config = dict(
    num_hidden_layers=10,
    hidden_size=224,
    num_attention_heads=7,
    num_key_value_heads=7,
    head_dim=32,
    intermediate_size=1344,
    vocab_size=8192,
    hidden_act='squared_relu',
    norm='rmsnorm',
    norm_place='pre',
    norm_eps=1e-06,
    positions='rope',
    rope_theta=10000.0,
    rope_fraction=1.0,
    qk_norm=True,
    attn_scale=0.28,
    bias='none',
    tie_word_embeddings=False,
    parallel_block=False,
    extras=['capped logits'],
    init='normal',
    init_std_qkv=0.025,
    init_std_o=0.00558,
    init_std_up=0.025,
    init_std_down=0.00228,
    optimizer='muon',
    learning_rate=0.0129,
    lr_mult_o=3.0,
    lr_mult_down=1.5,
    beta1=0.9,
    lr_head=0.00649,
    warmup_steps=0,
    schedule='wsd',
    decay_fraction=1.0,
    decay_shape='cos',
    final_lr_fraction=0.0,
    batch_tokens=65536,
    max_seq_len=768,
    doc_mask=True,
    train_tokens=297900000,
    max_steps=4546,
    dataset='wikipedia_en',
)
Each number is 500 + 50 x the weight over its row's rms, rounded and kept within 0 to 999. Layers, rows and columns count from 0. Numbers have three digits each. The size before them is the row's rms in percent of the matrix's.

# up: layer 5 MLP up, 1344x224, rms 0.132, rows 795-854, columns 0-111
# down: layer 5 MLP down (transposed), 1344x224, rms 0.0314, rows 795-854, columns 0-111
up795 105:473483476485509505556517561543583598525499432674430475513483519537546587523596446429429467461511494483496523448522516470532499484473489442531512564526559498483563510542519474464454431579583574525494462521492536514456439466396460427452583518390493511544548511459458538469463463497446483416509435508531490507634521481452490518447510495530
down795 107:519504449503536465554505563433432436486615545468503449439457578434378459557468483461482492467432533451485549520524453533504475454488546483572453430474510508508410317443566597501525471539429432604519529486482476488478429525511516501492575507444490548548487472468548477437461553464496527568489463404500497434562452611527539531552623424494
up796 076:549508564516456614432400505531552515583505478500551408424439505467513544520491543444464459489519557502493505475565473518501597481531543489453508475487588438483474472486487464466617418480528423534460518527495486466587545540456593446455536453563510476601514551375482492505382463478501530545519504527517533545476541580515556487420525538590
down796 075:528517440542368428446529475566493521471491424450527567575506529525425495499452442461476477580449530498541466467507447492465647347522525441470566491512579520610510517525503566597449510575497567482522520531594455512445436498437511472516507528594483430524546496548506470561502462542506492529573502486490484472470484366539528419500552486459
up797 098:630458510447453516513484563572553563485510514488621545453517489496540429439487495570500473533482529524358515579451501542566508544617493506486481522455481498533560480606439438505549459499504516522498482468526510561569515552487405407527498452542500452558426508445448449487552456494487506559396503510487587538508417473480504489524574529555
down797 097:599456542458459473523497509549602479453521487525573490461480478476514507476497447570433503493542445513485465568493486521474460501495568565429468511527543491524557433534515474574520512591537430464480502487468590482454464563488561523606500515516563424504518566531512441552532482470500432441513515480411474439549511547494596502555499581447
up798 063:564519425511499542497509459471565485489434501560524525395443473489559541531407560441577507522612590535473496547524538545475544457523561433450471572580531565579531473509442577537472464541532486467487582458485528484500378627538422492427492459519514550523469448454596524566500450509562435556517466603551523448372428502515475434473474466497
down798 054:514455495563495395488477588519474529507459431487378564445479522488525532557493490445484474555483561491518475609572506479515516505517401464420498487582510443497550447440634541572589489566589533419557459543526470470417466521458519512525450438513520470462470460501566496451434486514519489569478528411472578504474533474533522429523472540468
up799 110:559474509473504513501439559500477504426577491488434492510524482574494542499408346583583446463534519387572523408484477572554527443549494520571572503473457452470549427505514520574377494506555473504486573484560530502487545489508637523470539499465484493524483383537417534513484505606465505474563442491483379439443529478561534488424552468505
down799 114:524547486470524500461561399473578498456514494504458582425489531509480392444516516479446442433493516443511414472456607516578431501532436638548451484459470454546445465488468550501521456485526402479564491449529458457537620449533429487500443484525486449512558529451480530534435506559553490471524477528420650485516569456504566504493583528557
up800 096:507501507497471546556511545479449598422482512523527598477475449509520590537527587495526480519500500555549528596448491553616482488457449390406477465457497504520519534329464542469492465526473475517553479543503564547595533436547528446484512464445478480444457565619481567502489547444512527603501512461528497543494498518489376541549542435513
down800 100:486502574466460550467517432521497447528546506482604565436506402466523465541489534484504511567548539447561536575550530512489464390473516553596514527456490438517435440508536485515526345517495478527547463504481515574484418483566441509515402472509578580522513538475515599527546566525525578539527429554488500558506472459477585527497593531480
up801 092:618535496420533448489557373572569508464561524498524471483599475534517440545449461454459436445481525590442501379412511436465477395497388454487529504503503551496433553566456598453481438545474558534529512550578456473567571499451524463392509531527490509466411537544503496496533492475514466412427457429468612472493435528486439530520455408501
down801 086:422503528474465528459553498504531482518410484528518440407447502510520454534396490417445555541606484517618469558515555495611508437510459442508422511520486438503515564515545487505522531573504542511462525458517542398493590488415592502528558504489547420501452508572447579481503450447553424541545506467490478582394554516401466490582549488538
up802 102:390472472586483402515514517564552538519498491535470450470490505540445532466457580594534522510529521504507499454572455465525503479466369534580440495552526480482600576496452406533388423641537562454484461458431581525463541463591524512465534513467552595393464408531479461541517532522506483508438533559523520527459443502507503476465455546495
down802 100:482465531532425452504397370546580480519480396515486501516397487477361474486480547578584529560602525444579429534481471424446450551495552534475533526400508519450477449351481425468454475537509536600512536529406448506459538461497434565513461507523526533467504460486508425490471516512535528534536613451586505509413462548538534480475497512520
up803 108:585534390378521510518483518485479464561468570473554492498425402556527495521508418486522510389499491466585495541563536511470454489469504452542574608484439534482462479525490599574534621557512458532480522520399486591452581588556470507511448461569486488425508554467510540579511517468450544407407517517535476558544456547476473412528510541450
down803 109:380515512546521472559510448473513555488534493479481498600476536451428570480462441560503492548579502600483508497544521494489584486469426559457486461512412455518516518577477536518473458531568567490482480512516485502543612450529562437439507530505535499484467475521400451515515436536557460515518561469488627485480429387574424470485449509467
up804 061:432469497511451485612404467418544532516496488498551363517544432528453501572442531452562543537459460513440440439426509423519516464399563549617530492482500582513619499567461495422446505465453516474505549543490447576478590466497571428403528484514470497453515462513517494489470496558499574481548509515516541581543574491516493472427519467522
down804 058:552520429476502541463510486533555418492576511520404546423513549557395516489486543491571522530533507467535415491492484507367489520453543506449451539461469490542550533507582537472532431554478434509488501407459481417521549536531547466631488563499503588488506471453539488473462442614480506525475502519507550542545549501501478473570565587515
up805 087:390564585509436442496509574452416563462409477558439585520499555507472560542459555611488569508485501562581534521479397440460474488496464586476394508500437519496495460526483479503438441480549499436499423516424447469559502522418501502514551431536574477439560569449461411515508531425513521520525512610452532519435492543416513440528540451506
down805 091:477522488492460498488538540487514556600432601583547558474539460524487488515482500451480502493481556483467561448566427495461583389469546486538457498488477490682463525523562485523506557493551495501549574469504551481481560483507477508548453418590496369486542541411485495524532564551511526412507560458525474470502574534442477406492435500478
up806 110:540576409526543415543521536578539484492544541574465444503583512506384469556444485444422464464525558496573587481489495439492478533475549476576417509570495438449431521552464559451552616541497552510453525548551562491485508459617407600457483419559512478501569618468502539518490423411486493553461473627467466472495470563415484520528517383453
down806 119:523484502485558485453495511407430526433517543527470474453544461493469471479511415510553423402525473440514468551462465548448475505544471573414539466607507460502503510454465532509428575483494499554543444401429489590588545425495545546558600553521436506541583505491460466510517519529517524511556576457557551507615522524500528478481427530373
up807 088:501565451518585414463516469537587547581476541495524480511501470496507411522486524432586579507494536376488492521516439485480377414488541478489441535549507532523562506417475519520399532481513537459506458487451542486563557493509462429539492472435570637472453526461527451574474460463479467501478471535530525470515519423524409514434554538478
down807 083:501464456453521477418432514522482380584471409458550499451454463448548520609581537509519514495504492567524540540518491524523585484459497484469512479481513473589518539474470570422471532467504430509480468587467518514544511505467506515569541500512532588501497528644489520599517501532459470580413564515554449551417480462505481411556410433488
up808 114:442460536484587579461483474505462532449483530415481453409494527468492454413566528520516415472466536472525507455496524482555514566453573543534603570624535502559508568451520488400496464502591518405422477530488492396474546509393483483452552474503518514563547478497585424517548563447493476470512557417472451488509497508455503503489529460470
down808 105:542446514351571467474538460573504517482535541521500393452619508515461481522505542502518456626440517387524506541433551535497507501596527504529506393525574525444523411477576499478548531519516503593459510435440492531422485544579570512575562483515516543509507474547449501536541404552436545477583548535548584535469444420559565571567514502571
up809 111:539532500450475483561468455463543597545509411537524374569454560519479508480566503445575512478494515550468395506572523480471414492485475451529505474502600558509482487457579540589483497534496486399537520453451466648413535501521545541495517470541545484507466529496461580440515459517539474486484498465528495486600535496545517479536574534509
down809 105:532432433586494474480580405500470550490572469470439471370524448512498492520458522546467421516530557373368519426540466576558464609490418512562380540494531454500511438553505425510500553475571464478444451577526584483539475522621475522545525432469420521478490477524475510521527533575514504508571521432493454488539479548504530569421498566564
up810 123:504464442578494426469464434523580527492450510527628466497515555457580496520491554487511593435485444521537547388569505477520581474447438437508362598500501490499571486486478506560454463507546503466515512417518457544460411466498479471449408599475492495439549443554509550521521481455548540433489464483537487496550441547502435452485588472476
down810 135:526455552469475528483461470548432501438452543510526468424414449529537463495484523484532477543511483500461486424545537567466473491479523508531442508492435450439525503485541509457623474427438556487497430486458516479460494454548491464544480586574584504455500518437411471580519585483526460437373367552566582543566444525547394459440473541516
up811 114:521487472408532495499436521428494533496486412488633506562473516492507548489456497434546559529485483568502519490525468550515567421466544426468560569541411498453539436531475543421491429465444537450548458437454565470542536471544469525494457469581604486560496527502402474505581570452421533475477438526491459537541539502447536575477516526573
down811 108:480438520399558592426435482430515589457508517449483488538567537526505475495493550495471482476537463507433490520476524445544444487452489461387403494548444477480447427497481472462549507398570523582527446545532446518495511518576504512521526498528527543440566468573367521556529537556414432397520414504548473424477531444591506493475521584479
up812 112:427456499472575451528481508521443515486558513535464489499493530606478432413454495617414607477604435454438540569445634400412517555518511554498552440451535448525477593485545433517472500460519421430478523516578524483680496487492528573500553543561583508531563441496518540558504529498481473522421486497494516564476504555489538522502555589503
down812 107:469585523489545517453490503471495556404489455445506507522569608552551432560532486566521496521466505541455531427498499545477497470518475473567458490573401490474494492568551557583449431540439486510476518498444410488463545521497488449541552594556446492547568627476482496365493515494454350487401500462570539502475497549441463469476492531490
up813 116:585526491578463482572408553555482532404526525601502519469574481569538546462365495493514482472501427508490511473508436456574486574484486451474538543450494456578485457569480482429538431439467565535525432440580503521527520461515504506650559524382511466539506423435467525478467529601578489503580414513517494391515476432467450552485459525547
down813 106:563393534429536480494577509511517539520561463599512460540551518422481548476600500487457391556564483457513465635553599588466542494551475602441578556483419569478541434487453416519517510469487436506507495486427519484532551437465431461532405481460417512456548589505491524500559533582473571460464490431507595389489486442525542560512490462559
up814 091:555455595560492487504513428509487490506473523476453350490550553405525512511485463388433421532543585442520383562522466464446417603523484498517562546439526479553556471511406551596486419557492464418529514570442514467480466468483510461536475515486492608556470474527462468371544456449526416477528512484506499540478565533456456458512522519479
down814 094:534600508491496466518440534488444639482532475520517555584481438484562453479492562454579562430561537427495489504500498525521500414519411504492569422481549419570557527588514468496416532511468514482540427513547446491408577484469501587533430542493518510490492481443498490490355523573484426513483555487521426582502507396512495589468493491572
up815 114:506480396500558523508507540546407548389465541526562440415549571582529440558440474409505580508463449595481488508487535431542525338566575505515447480528529465538513515509421509551533492457477526488532404465483506563479522516460521488431477530471465478431487470473531502549507408499547587497517498442508401512466498463542608497513478485459
down815 108:490584358471562593479509416477492533546542525438568535471607409481531532550527499468458491549496492468431525480499538497493500484461427465577489522531512534445387492537499520532447440478491459498568462548543433547518577579460561486612523566495512517592526482516531665590494578444459525499472585515603477474460516436550556486548519516435
up816 073:424520449504482471371479557531483466547478657468595401468416494544566532450503443479463484512547421466473537597547448461485475466491473508539475480533471629569478506562557426453531511487506551483476431515520563457529472450456510481535521576445472521493591520515555475492458419532565551529554507408497490492505544424473528512482552510542
down816 076:586483506442438538496545562450531445448569567561469516528504501509397429491499460490508490399433589604448492501540463564544467476610496486554458536553478472457517467533511520541409373537370545496541569460564391520573595464465515536460471471527579468494497470544532520565571467537439464449513480566505520529427551485541561424532473484542
up817 024:401505528581468514513526527445538429513448540510563579456485433591531594519450503503517489576434558460520522522483477483567457503537533466477477483580553481502465393489420470521561453592437471472455457510513414497543549502500444532544417559551532478526592530406473532580575445516505473616514571438439438494514585500656455532442473422476
down817 016:477467489568605562526478584462517438516567541493458402538447455524493548548556533387517436481463465475501546471522530491558435506517491503518463441536598480569413409448435548490580414491488446402532509539521531665511496518540512493588524580598539503463571472523516471565505423539526560473615546538503531542509529459557470478505558456515
up818 090:469581483494445438463458584509390570524441535517441531476499568487533524531569505408482516516621501542525408450514574462469510567441440505469538459612519415514495503513431495555542546559578513500460542472457556412514572476528571477544552469474506601559492486518490456480568412574450455513495530563411590526555510376537557483513465521474
down818 094:486443535611480558579526484450542477451500485547613476507486493483513476498504496468577558406563535506535481662569517539479481398516554531522579471489466445500510508541536513447503564483585514438541436527543513480521442465524437501505500506541538419519568491515506544530428502531481484487447511417449488459498414496422534439512491621490
up819 095:578488429419380509568477463503456496510530453511469480524487559488503518600528477522411407546544543554520464544459560474542472489522524445438519566542458439500516574530530457477436473582416594513568592561537538500494472540449504501495533563592544417501418579522458506484493540454548572484503463525474417525441472503543465488519518523442
down819 098:488490541580552493433501586451468520444540488526546489537515433507466424491488472503427504530440572495524439495504475518403516611513442548533540532510488512523571472416534458527450510488577581562579602472476510493524473569503528524472473527539538542569589453472526514511492433475430445490432489469496485535579413511576423553410511447507
up820 089:504407576524423505512448459503508539477449508454429554541533541542528555408441534466550546466511429467462455499386499373609500516460512503577487489431584406563463554491520471488483535545435493464482490527573465421431588517433447520506487551518499489490506455485542508448595396476448596471475539431455469547412505491490451514485552528525
down820 088:485534491581471502585504456433494482535496551450409588520516620384495471535470539577487529522501471440482399434536486488448503530500476421511456573460457486476524537454469437440454502476465563503612493562617491439435493444455454439596488588499464517612597430513486549524517507503583534528532514468510515448460485528495484512451585565497
up821 097:502478463428533403554456540509437557470530488508411454489480497423520474534418536414412541551478484470454456525462428475542551535399502533427568474470521497565464568592554562541413526477507588525523503500507468573509420532396489498377527529580497484470524458433406450523509407454566508465456477415549456506471505528510442470500483447545
down821 097:433440521488528483553516491512525522484494512524453546465520405485463488401448513428461542523496488533459477480500448431506601532508500538527507449502472507519495460558497516575509388581507438542552487393475455551433534539507397531461537461496493527383465407452514555479390522590552474450489493430521499449510528500499504508461452486448
up822 103:499473393455500528550442480496402508456545496456507493548465504554565388524404581381398548488518490538560517443442483564426488517520641513493608487490530436532497550540503559584510487535549433405557554458513488497539478467417453556325498543489463501541562481502561495470486529507563512445479527440511573439493556495504437558535494518521
down822 107:407551533508526468484497506533430565483442358564598452430469582488550639509446409590473503501558486545473448516545501546472421466529446493521431519486548439545443452489459420543446538617494452509478588425490535485547536509437432477459475531569485499573537455548581523511500469576546461441503457537513461470449464495585459562516490543501
up823 088:510501500509436433475531506522532477398467536544425523550583562375527539508500582533410394485532502519358621442441496465570519487466524517460478506538506485503582447493470536555534493481535557483548415544486514459485574493603508517559457479535525502557473487431555470516485476538480372555557447574466504436535461467537502563547527510534
down823 094:386516521563431451539473526497481496484521474452520472494465412453496393466526514502553550524449459485551476570504501565433532464517483481397441544454503520456461582477546449482431492478482493492438592534520549451497505514498593578473566464596338520512445475490501530513525524471523502573536457426566515604441525421548502490508557516513
up824 089:578450509500586466569492495501564522495561532445424474565562498447604447451597502525492481419528493450513535564456515425505498553498518622488489588480548522508447524375465542549468542527508418485502605548561539579564574467510549464458595496514501476524534394549551544470489519495509514474470403478550485444497486473500534491422486468522
down824 089:485571541428497482410572487548496547452449484570459540513564576489516516622435398449557474534503603594507365464518508522548569472483537509452502561486541521508427520542499554534448450493417586487443472515477493471588383462473475471560523521501456480560440543572516517525496551403471510475465469542486485486538483506445495517494472600468
up825 097:490355428532494455467585508502547463466483508577559465518406500552449650487466532405460488448538511489458459501513543486430562523427473476513551579484462532372528523439505470506533587575494570538542467482501458391536568511479541437507535529486485555484570547476494507480491530551483560498412526514418397495513448483514535488547487530507
down825 099:458493507505465558618491410530570466550531524604457523498430448502468407396469508550516528533457509506512566492548434581386494527480525513509504517516424530482458498468400460436527569442545492472434516480420413457464479479510478512449464454411511611512508577464513484545501557563486441600583438571435411473453489575507554368514571465517
up826 114:470522558508454528504448514524460530439452600445397533533517467501510549423539565486450533414518571387504487515427440525522440560444544473560465568508537490541514532604581491437443501472503568466545449510465462588491514516537464541600534469466530486465468470483502525402517570408497617531525450429476459460456514543534478536556425491539
down826 130:627493490503532567498480477433520521587500375420499435448492490453582530473525590521438439585525417473567450600482463478504548508469454621451543490512436521529489517479508441486538468512572375475451555531548478406590459462443548431547485505386429476480438459538482553499454495471498491495527456514476457432539561505454497409535489545514
up827 102:478503487430595490551524442460609571533454546559480506463536389429457454529501497449514505403516502535503402469484454596481535493495554444422495589471474568550573480590536561415581455499630476510518512489490536509525447516522501471488551533450535444495568548509498402513560446442602474460529408470587458484527414543439522413517515598551
down827 106:550468450501468568471550464474403555544441495461496542545480397499488519510433437402407528511532384463518432477556510538534551563593437456488521558474529551359415532497497542414461605481436472435490489466510478509595512555522510492560492631504539554402511453441480478523453519440469484527500514559535452483495600518574469471513477490519
up828 082:514525496446493593510432572514549461551551519511517493502555558465498490447512449478533424482504509574513516606519440485524482543508550357453544545508507533516342544457459540559610473554437533491536502540470569499526499577567564532518497479542436595572377500444557479461537490481456525501424458563402560441520524561522468491405485465539
down828 085:519541479508509547502454489521493405472517488501448497517468550506378481477485432526486473519429479549439560473523514504488475629485539601392536502529425480573475522504447418577474495436490405510544462436598474525471466543526602532491491462556468560442542450466587534575522512563461439498483543523404444412512535433623481593491462486459
up829 093:520567449476462537477530551510404512495522512494499496524559423440530476461575487456465589570456469566579577476552450471488519534501433511566452466407490492510493522500522467428451507474397458465453373539574527482493439465513450508494401460446568504594363411457482493520506636474511458533530541479548552493537458595523535529518481480501
down829 090:463547413444502514485572579601498494499521537514497523481563466516436533508497443461451546474482419538494561636471539423511345523462511477453596474493512560482450568553458493423499604471435469521508408457498499557499509549487492546443558474417470476498505473507517485432508543446571387552527397491506516560529513438500546461434482409488
up830 106:404503454401537465478512525510544542487399463503470550443524481455534531545537509550478468415417466607417553445468556417538576584523527534553461488466558636491536518483552423452590463505551507617559551431508591460556462478401514429477439526503408511465423540581553439521504480428473514531545504525471440487594483550476470512474507519541
down830 108:498393473515569535602537484570526539521483483421482547448529482470574397503521453540653491515567457501523590448477481504561440503516634503543603464495567458508540479466437462490521499511572445455487589515462513473467578383462556469444515554481504497544499499489593418541511517555546467477568464483538536544539519479483501501473473474547
up831 110:515427642369411484464479526480474460470497389533325542579511514464519532450487574375425507459512455546573469449447506506527500529401526450517537527538510470524466451602549485515443470589515605455436501478490481477495471454476474580513469532415477579481576523576430540491496462431484504502498656511493579486486436536402570496485536521517
down831 107:429576490481599530464485535501525462575491505465401493505529466563431505497474482522601529475498499454500449534492508513515510541484531577461568491551561498514459435519532556583564446463481425511508518559587472507459528603591591521524525586431476528566559495503500459417437601475483547469559403588555444573539489550503369402439505508570
up832 110:504513459427476470442585471553500459537456505606486500499556432513416405582475495505503563584533542462418530500554496512509516414476507465470513546510573484457529494539550559542394448586509577482466481464531494533475396509461437463556459560459573418440507391479510505508544459497535473343520467441431564491456454513528525500488563440415
down832 108:526494518526466523462549431423474534530449430562461524515494424467592491488505477500459371516508499531570453581493553540566499492473494491534458473564436546423478521448467546401423460472500533527434564553520582451562531489518551458510512526548571539466461526529492439441468587414536490493538507501587512477501495501517565501431445570422
up833 093:471460553427510455453448606516493433382432510560530562478568500473446448456453493506479556514434496599464477475510430546522502472601456489512495498510485508539497409513370602522501527581475476608474458481466533502456411530486588559494449531475413559500583530458470397477496423408425501495472443479597533433545527503444408530466366413490
down833 090:450444515509504454448519505453468564463569511456497596531501554459583484463556485413458454499592433571471516536538550549547460558620504527511519389490486358485567515531587466483556546489527457619480588518409547423471465567502513481472502482508524522550534432480547515486470519466533559485510542544564483640400541470431474491553505535514
up834 079:544512575442486441427479541456497571450521484568478551459567346541543569509484432490535465568525470438509469565534487472520477520554440451500426569412507507492536422544378495522403497499472505443493468427495523509492479488461492470408485470557595479497531605522581499541537473494523415445445448600534493548544503529479475499551481535516
down834 077:511550527549479484487440551482519545451489481505477536515496531401424526511488522510489456564516403473511397557535553435497511514477475480515509503507449533464469440477488482465480543457440528593451509345527535410466574588464540568468468466510521466546473558481506417485480523477512478511506423488489553651433496456556538438512441398477
up835 112:478554483480480465449483418521509476528508472550492527496523479500511566494508509532526407503525448530411537496440567485547479553554511570489520530410611457550581415509388572539519454539531535539496553423482477489500354575509502520526313451506507499456549459534476472474533551546543455509549485549484447509523537455487526515520500456508
down835 111:475550483541528470484469506498433546508549538492470523578537503451551536438514413488426485502569510419409538589504436450493434594519555514516440499531492504563529498471590559461441549432444473527519616462487432471457407568601544512575495474514442464528649471508527617538455500496442463501543497450496492510570486481532461562511548473535
up836 129:535462405578510515443341518495437525511487466456488500459510511472475551534499533547482551512426452426455544457440542460513564446492541491517523557544560516474464527439543401646468510462576438428456558468597557525415517526522524500473587472571568531519479472493503492586508579492457482496457548374500440418555538453499578420539499522423
down836 128:422491510532485469402466573532572493442483523474471420531485469495562523450453488552488535432545497514498500437385432594555574506549632595517427574544457447469551541476547452552493515496470512450460402522504496486427516605555532480503525532564478457453488558616476449553478508504473531517485564440519417485524546516366467480504488473499
up837 059:530475510472495560547536473486524487510484494431523463497612487480537482570452526516519457525498539435553561514470510544479467513476527430501493521494410460457463524544502539520506542494500550592522523493525557520434443499480497461481546477496459535409441572550500480496509542482517561526443480464485545459403454447491513461598570461494
down837 056:505483574549481626537530452410583497489482496554545521514468474464466448400561522453519552516494466458462470508520480535474476581467486515493549544505449465520545446544459549466474449599557388407549576485410494478478648450433530494559491622511539460508486533513531476511577551446486423462451513432489523470613515395522456498401456459413
up838 109:564484511409475601529491554601522496374447516539573458416456604499573480502437462450561509485537498497492406496418500504452595526479514405434537544414414467535455493554506510558543475529434485545543561412550481422523453517446542550464478372563533541474458568479543478548597465423471504479390511509478478480452600518492571503469463452507
down838 113:484504513582555500486532512458513464496524571506522488478556474472513468402541538518446510532562510507482511490547472534413568612503502513574575542540539464454508567475543636493582511503498429556536516524506471511553525559594494514495521463548538555504439410419567549507565383543534516520462603491519534539499543628501489511483470549436
up839 099:596486426519534548614443488467434430555514457508552485461559404436526473536556552431446472508504406561389479458519461519567456530472511532482504458518522483550553606440533592540483529618611505503475500497617497507555561472456545487381588477478476486485473585533549603630483514554507475539546537523491528471525540515502466469462407490468
down839 102:555463553480526551461483464513551436406454576432529482483493612489501510517574461542587563538614589448391450466547474567495459493497457488531432530524500430510539393576475443463465503506454433487514403525485501495452462516511496487547595437473509491563452508465451553455476483492522561519443480505478611566492499498557495456533457509543
up840 118:474549597447481474483438439557516506395465613496555509405564596556444479511484525564471427580456410518448517510548521377470500497473468440447427419537552446439454459547541563519540572456425504547514495458476446460545526423530500466579509428417429509494609583534384461504519481493491568572620489527472511444504531537399451528437513458566
down840 123:360495478520431532509492315517489476496483464507399507492436589516546486493443587558452381488597413506567393421421592514554489468491527491542460496477556425463440599483500506494516547428491461518538451487527549527496512512460443489408452605476500468429510520526606422530466435485484473496528493496497604476546487521549562531393520519483
up841 114:494447437452447416420461426517444532429411462580466546529525523531511458568605456507551564476528499463462533436499454540494484527472382464435544419570466419551464479475499515543557489427552536442482466486535563459441457527515441441496418501512552536469541458568457517521487500533594489467618457524593535530504430442488495518473460441604
down841 106:513445578422560569533466594459539483383567525549533490511529436518491469522490574554514525475492491447496532574543555485532511521497488453464542478531480563504478552500543503495407463515466504574414450414563481572513545471462558445570488512543454462558517480486447505430513429522516489463451479433527587487541618413532513384550517610478
up842 092:462571560463535488562532463499507488525467526519499497530327458494491523517529454451491630488561551511539430415520557575515495481419529629492522526653534514483507451544532403406494594502487423503541595455424535486521466499518421570587441567466549514473555555461496480457383517530498542559379544502527507591532508480471462439442581531537
down842 093:541403448491484564472400567498480484418513592497577498477454513435458440417531515571504416551486471489458529527523532531530501511526436436476459496504452512392484506501514522553464419543415554476491464467525500599469509549516595413513404513462463494516444471598562510526518450544524463465467485545512525428436534539531494492610484461508
up843 107:479411553472494497497473479541478511540460511423450487553449476410541481556570462490591398495517508539538494451494522541490526464462464447576455419478515533444434495603546492497451529450505430513461605577537519442525534504473526460396453533487508617495539444564546541467497477478436457472400537461530516489485575569480512489504519421652
down843 099:558432543534550522485511557479517461491496459455472488498483378442470473458503469520443421520536394464570515594504430562540497472526525468474506570489555488537489484525494573497474573543546435599520465456476490521557631526483467493563457510483462544398531410419449569514500469554497441472464468491576454460582593489467461526448513399492
up844 108:428496495494460434601490596513481472509520507516481521513526468505551562503539476441541466451426572629526443494518508533482511579542451481548488491510466513489490514514441516428543396522433504558391489432474361476541438613536538573566460562494588486529500461448584540506507536476503510441537507481494494491511587613558486427587504503497
down844 106:510399492387482508581444378501491478546541524523422462583600454452555457469439584589448529501513446504511447491438496559462410592528483465425381459506515423513515528405437549415520437432431526504556425563476521532581487627449465467492553507470540551482585443548473539533488473543513479489467461452519535529409513576532555490520506509562
up845 098:443560600470506548518482525458484474490385535396506431523527504432476461572531479490459555523522534569473437492532438501453604487494486504426561464517567555520461384566444562543445415497518488520573515419452458519494544520453444516533545491386582504460518542504534546497556514462523427538492499585483521463455472467540485470509470533467
down845 095:552475522491547506545443633470544528475432470437509465621460492428497667484495433522555419481489547522551498547466489435514440498596533512493507413540527569538547460501529453522436478578526558542537466560498527452468504557552538450586550521530519484525443534427437550455565510564495523482458425533501418469536415502447553488480487457566
up846 107:532528535513417420488492419462541475536521515555519492448537513590483491535519404583544506539564505495415481488508519547438462487517474446525599487567509463458390565463492525567507496498476571492504476452503527495442476485477527524475459377365586638545528537425429520460451456516549505447468555556466513479413547440602469503565516472461
down846 106:478538479545429454561444472361491500551509525548546523470554509443527477455615516548539493463415402464423558511474541479544452494500457584465615497496537513396565501512626483459555465469544502435561501542473544493524422514362564504535438476460491561600467491435461492523488516503450483545611502475506432432481531456544539464489441458464
up847 107:452552440509449508466504492526425481484493505583445477548560480584658423468450538549496551524571476497592494463558485549563454485525420523479482483519543500451469550554374519444451426564569465553557454521518497504515419532452520513518550520532454575496518492527449435483511515445517428432572578544520504540515523529396467516518552542603
down847 106:506518511413460541570575467542575503558396567513584437468501473502437406480518571549575458454486534595582550474513515476527553518493446544481492463416534527470509510507532485481464563505491509567517527466506464396523554483469481489514519516527580556457571563556556429517553491564522427481436608458533468518467490547531459426547523458540
up848 080:465518507488500465607473480536507465517518582483522530534512428513553537469481483436519523456465571439542543598430520529480482452573433394602591590515554467497503483485432425527473541490511550506410572602426464520600419550526494502570510505450513608557556475482516471466390486490556639461523415599468517455478518517505522557464552550522
down848 078:511511494533500530518563456505501486509488486488522479548534589461433545505482421427444541581479546515500488562389548442448459485557472469475473609494483604454416487543521514504495574588453539546533489582445462384501436558579494513464605541512496517482598594475402465474530466421468587607612479515443466509508504552500562514508468514481
up849 110:437444529493574557482527438482462567411554536445598425423480489558512466529561471521550567490554538528495496606561427451546582538577500609410564525444522525527517524492571572564457498457456558417484502553475495557541462477485465470477534405550443520457499495478569537523551606501399553543530548358484421512540520462514517430517491451435
down849 108:494522511514506542483560515490483460549487429538421531529534587505520538434593490434355400494502472584538418451475546588505495559393493507435539516528445596474476442473504513529530491558411485512530522551535470571541472535487432473542521544464466496462481506501373468548531417456547450491523463528483555485394416490550434543444507603484
up850 046:404461498459455480558580577456527460457511548484490439543539500350393471428483454482481525478451510575448358545468388457505559462459477514421450466467480520443481442408442478455418493560514517595598532575506478511439525501476519504437555503414454523575508431523559460500493524541483487482481454487527517469459451497448510509514593475536
down850 040:513538526491458511561543420614515512551525563476528462445424523469454443377474373448506560408336539449569437500527476517456432457551495483464549501518533586492403445525501463504487522644494494444530506570545485489561445497557505538459547535581400539548515465441532493516411549566465434602561478423536567454492493509451489626545512504488
up851 101:447564445473443499557511554546520596584496537443501545476470448498561532482496485522540511469443459518622573446553423492585471478553474442491419530503560507525431488611546542544480509525423413565445442590520498515419491508516485471429476465447428527504460518398430493436480448531410510449456449521460546536438492499451511487580549487447
down851 104:477595472483554489515534560590504431597439597532555534611526420442390488472524484500492447456533603626492502446472480454430521546420533516429408512516534573546559521477430532493479601493475460553489494524507449520482572485556486503546551510501535521578541534516577405435492565534497520494524470502480550482526459500506552561389469445546
up852 105:477533550497573573491470625512557460530443523503376445488564428525520454454596392510526330498547559510544524426479476519518615575548481532435444621534494493484542558560498457521521462509438450481473459567527474474551548442546525558609498486516531501522485479427471424564514512519420545559562526491547448530426507458518417503486516441561
down852 102:609494521556512438408438532489474518553437547462482472452643508518540509491511463512429462533450536449472463503542525558519439452692472459508528557504525526469454494538487440477513519515494551546518518526612577528524483472610570478532539476564511556519501464409475561527476481500489582424499444418507452427568485424536414525539518428503
up853 086:519509480522502528585566509460522501450403503470536504503469529459449422510534580481525502469481464490544524448508525576506482496471497552486404510432502405540441545499565424444463565530552631534514508503443506570513480495560515522430517478493443441508589542552520512493504634384506473493475541481518457470470517450570464453623576483511
down853 086:516571536511508480473415483531485526564496518521535489397510527457542529526481465485506460457389507583489538498541601520487547562559488567532460514569597526485457512521452491507465511490491485532374478510413518478557543538554505505449478527558539411489398370477455408549508548525533522407542519526535519636463488552512491509490463525533
up854 086:520484497493466452470561471547466500542463454474570572471540511527532548450472471605472549405566459584367472511589483503521470416483503511363471600469476525415570481493436489479556547516550470446453476465561459539452600556474479470581483458512540543486610517525504449474360493510498562554543551541474499561560562475503588505571477547479
down854 091:467511450505495373524563534442513486533499489546461484478605487541374475534469536533523576490480486465350421524499517550475524465519569487479515576477552549446533580566434513560492405482486502400536418571575509477546463439477507485511493413532419456489543421592539448521483532517508534511451462515468516394525543557463504451480445589510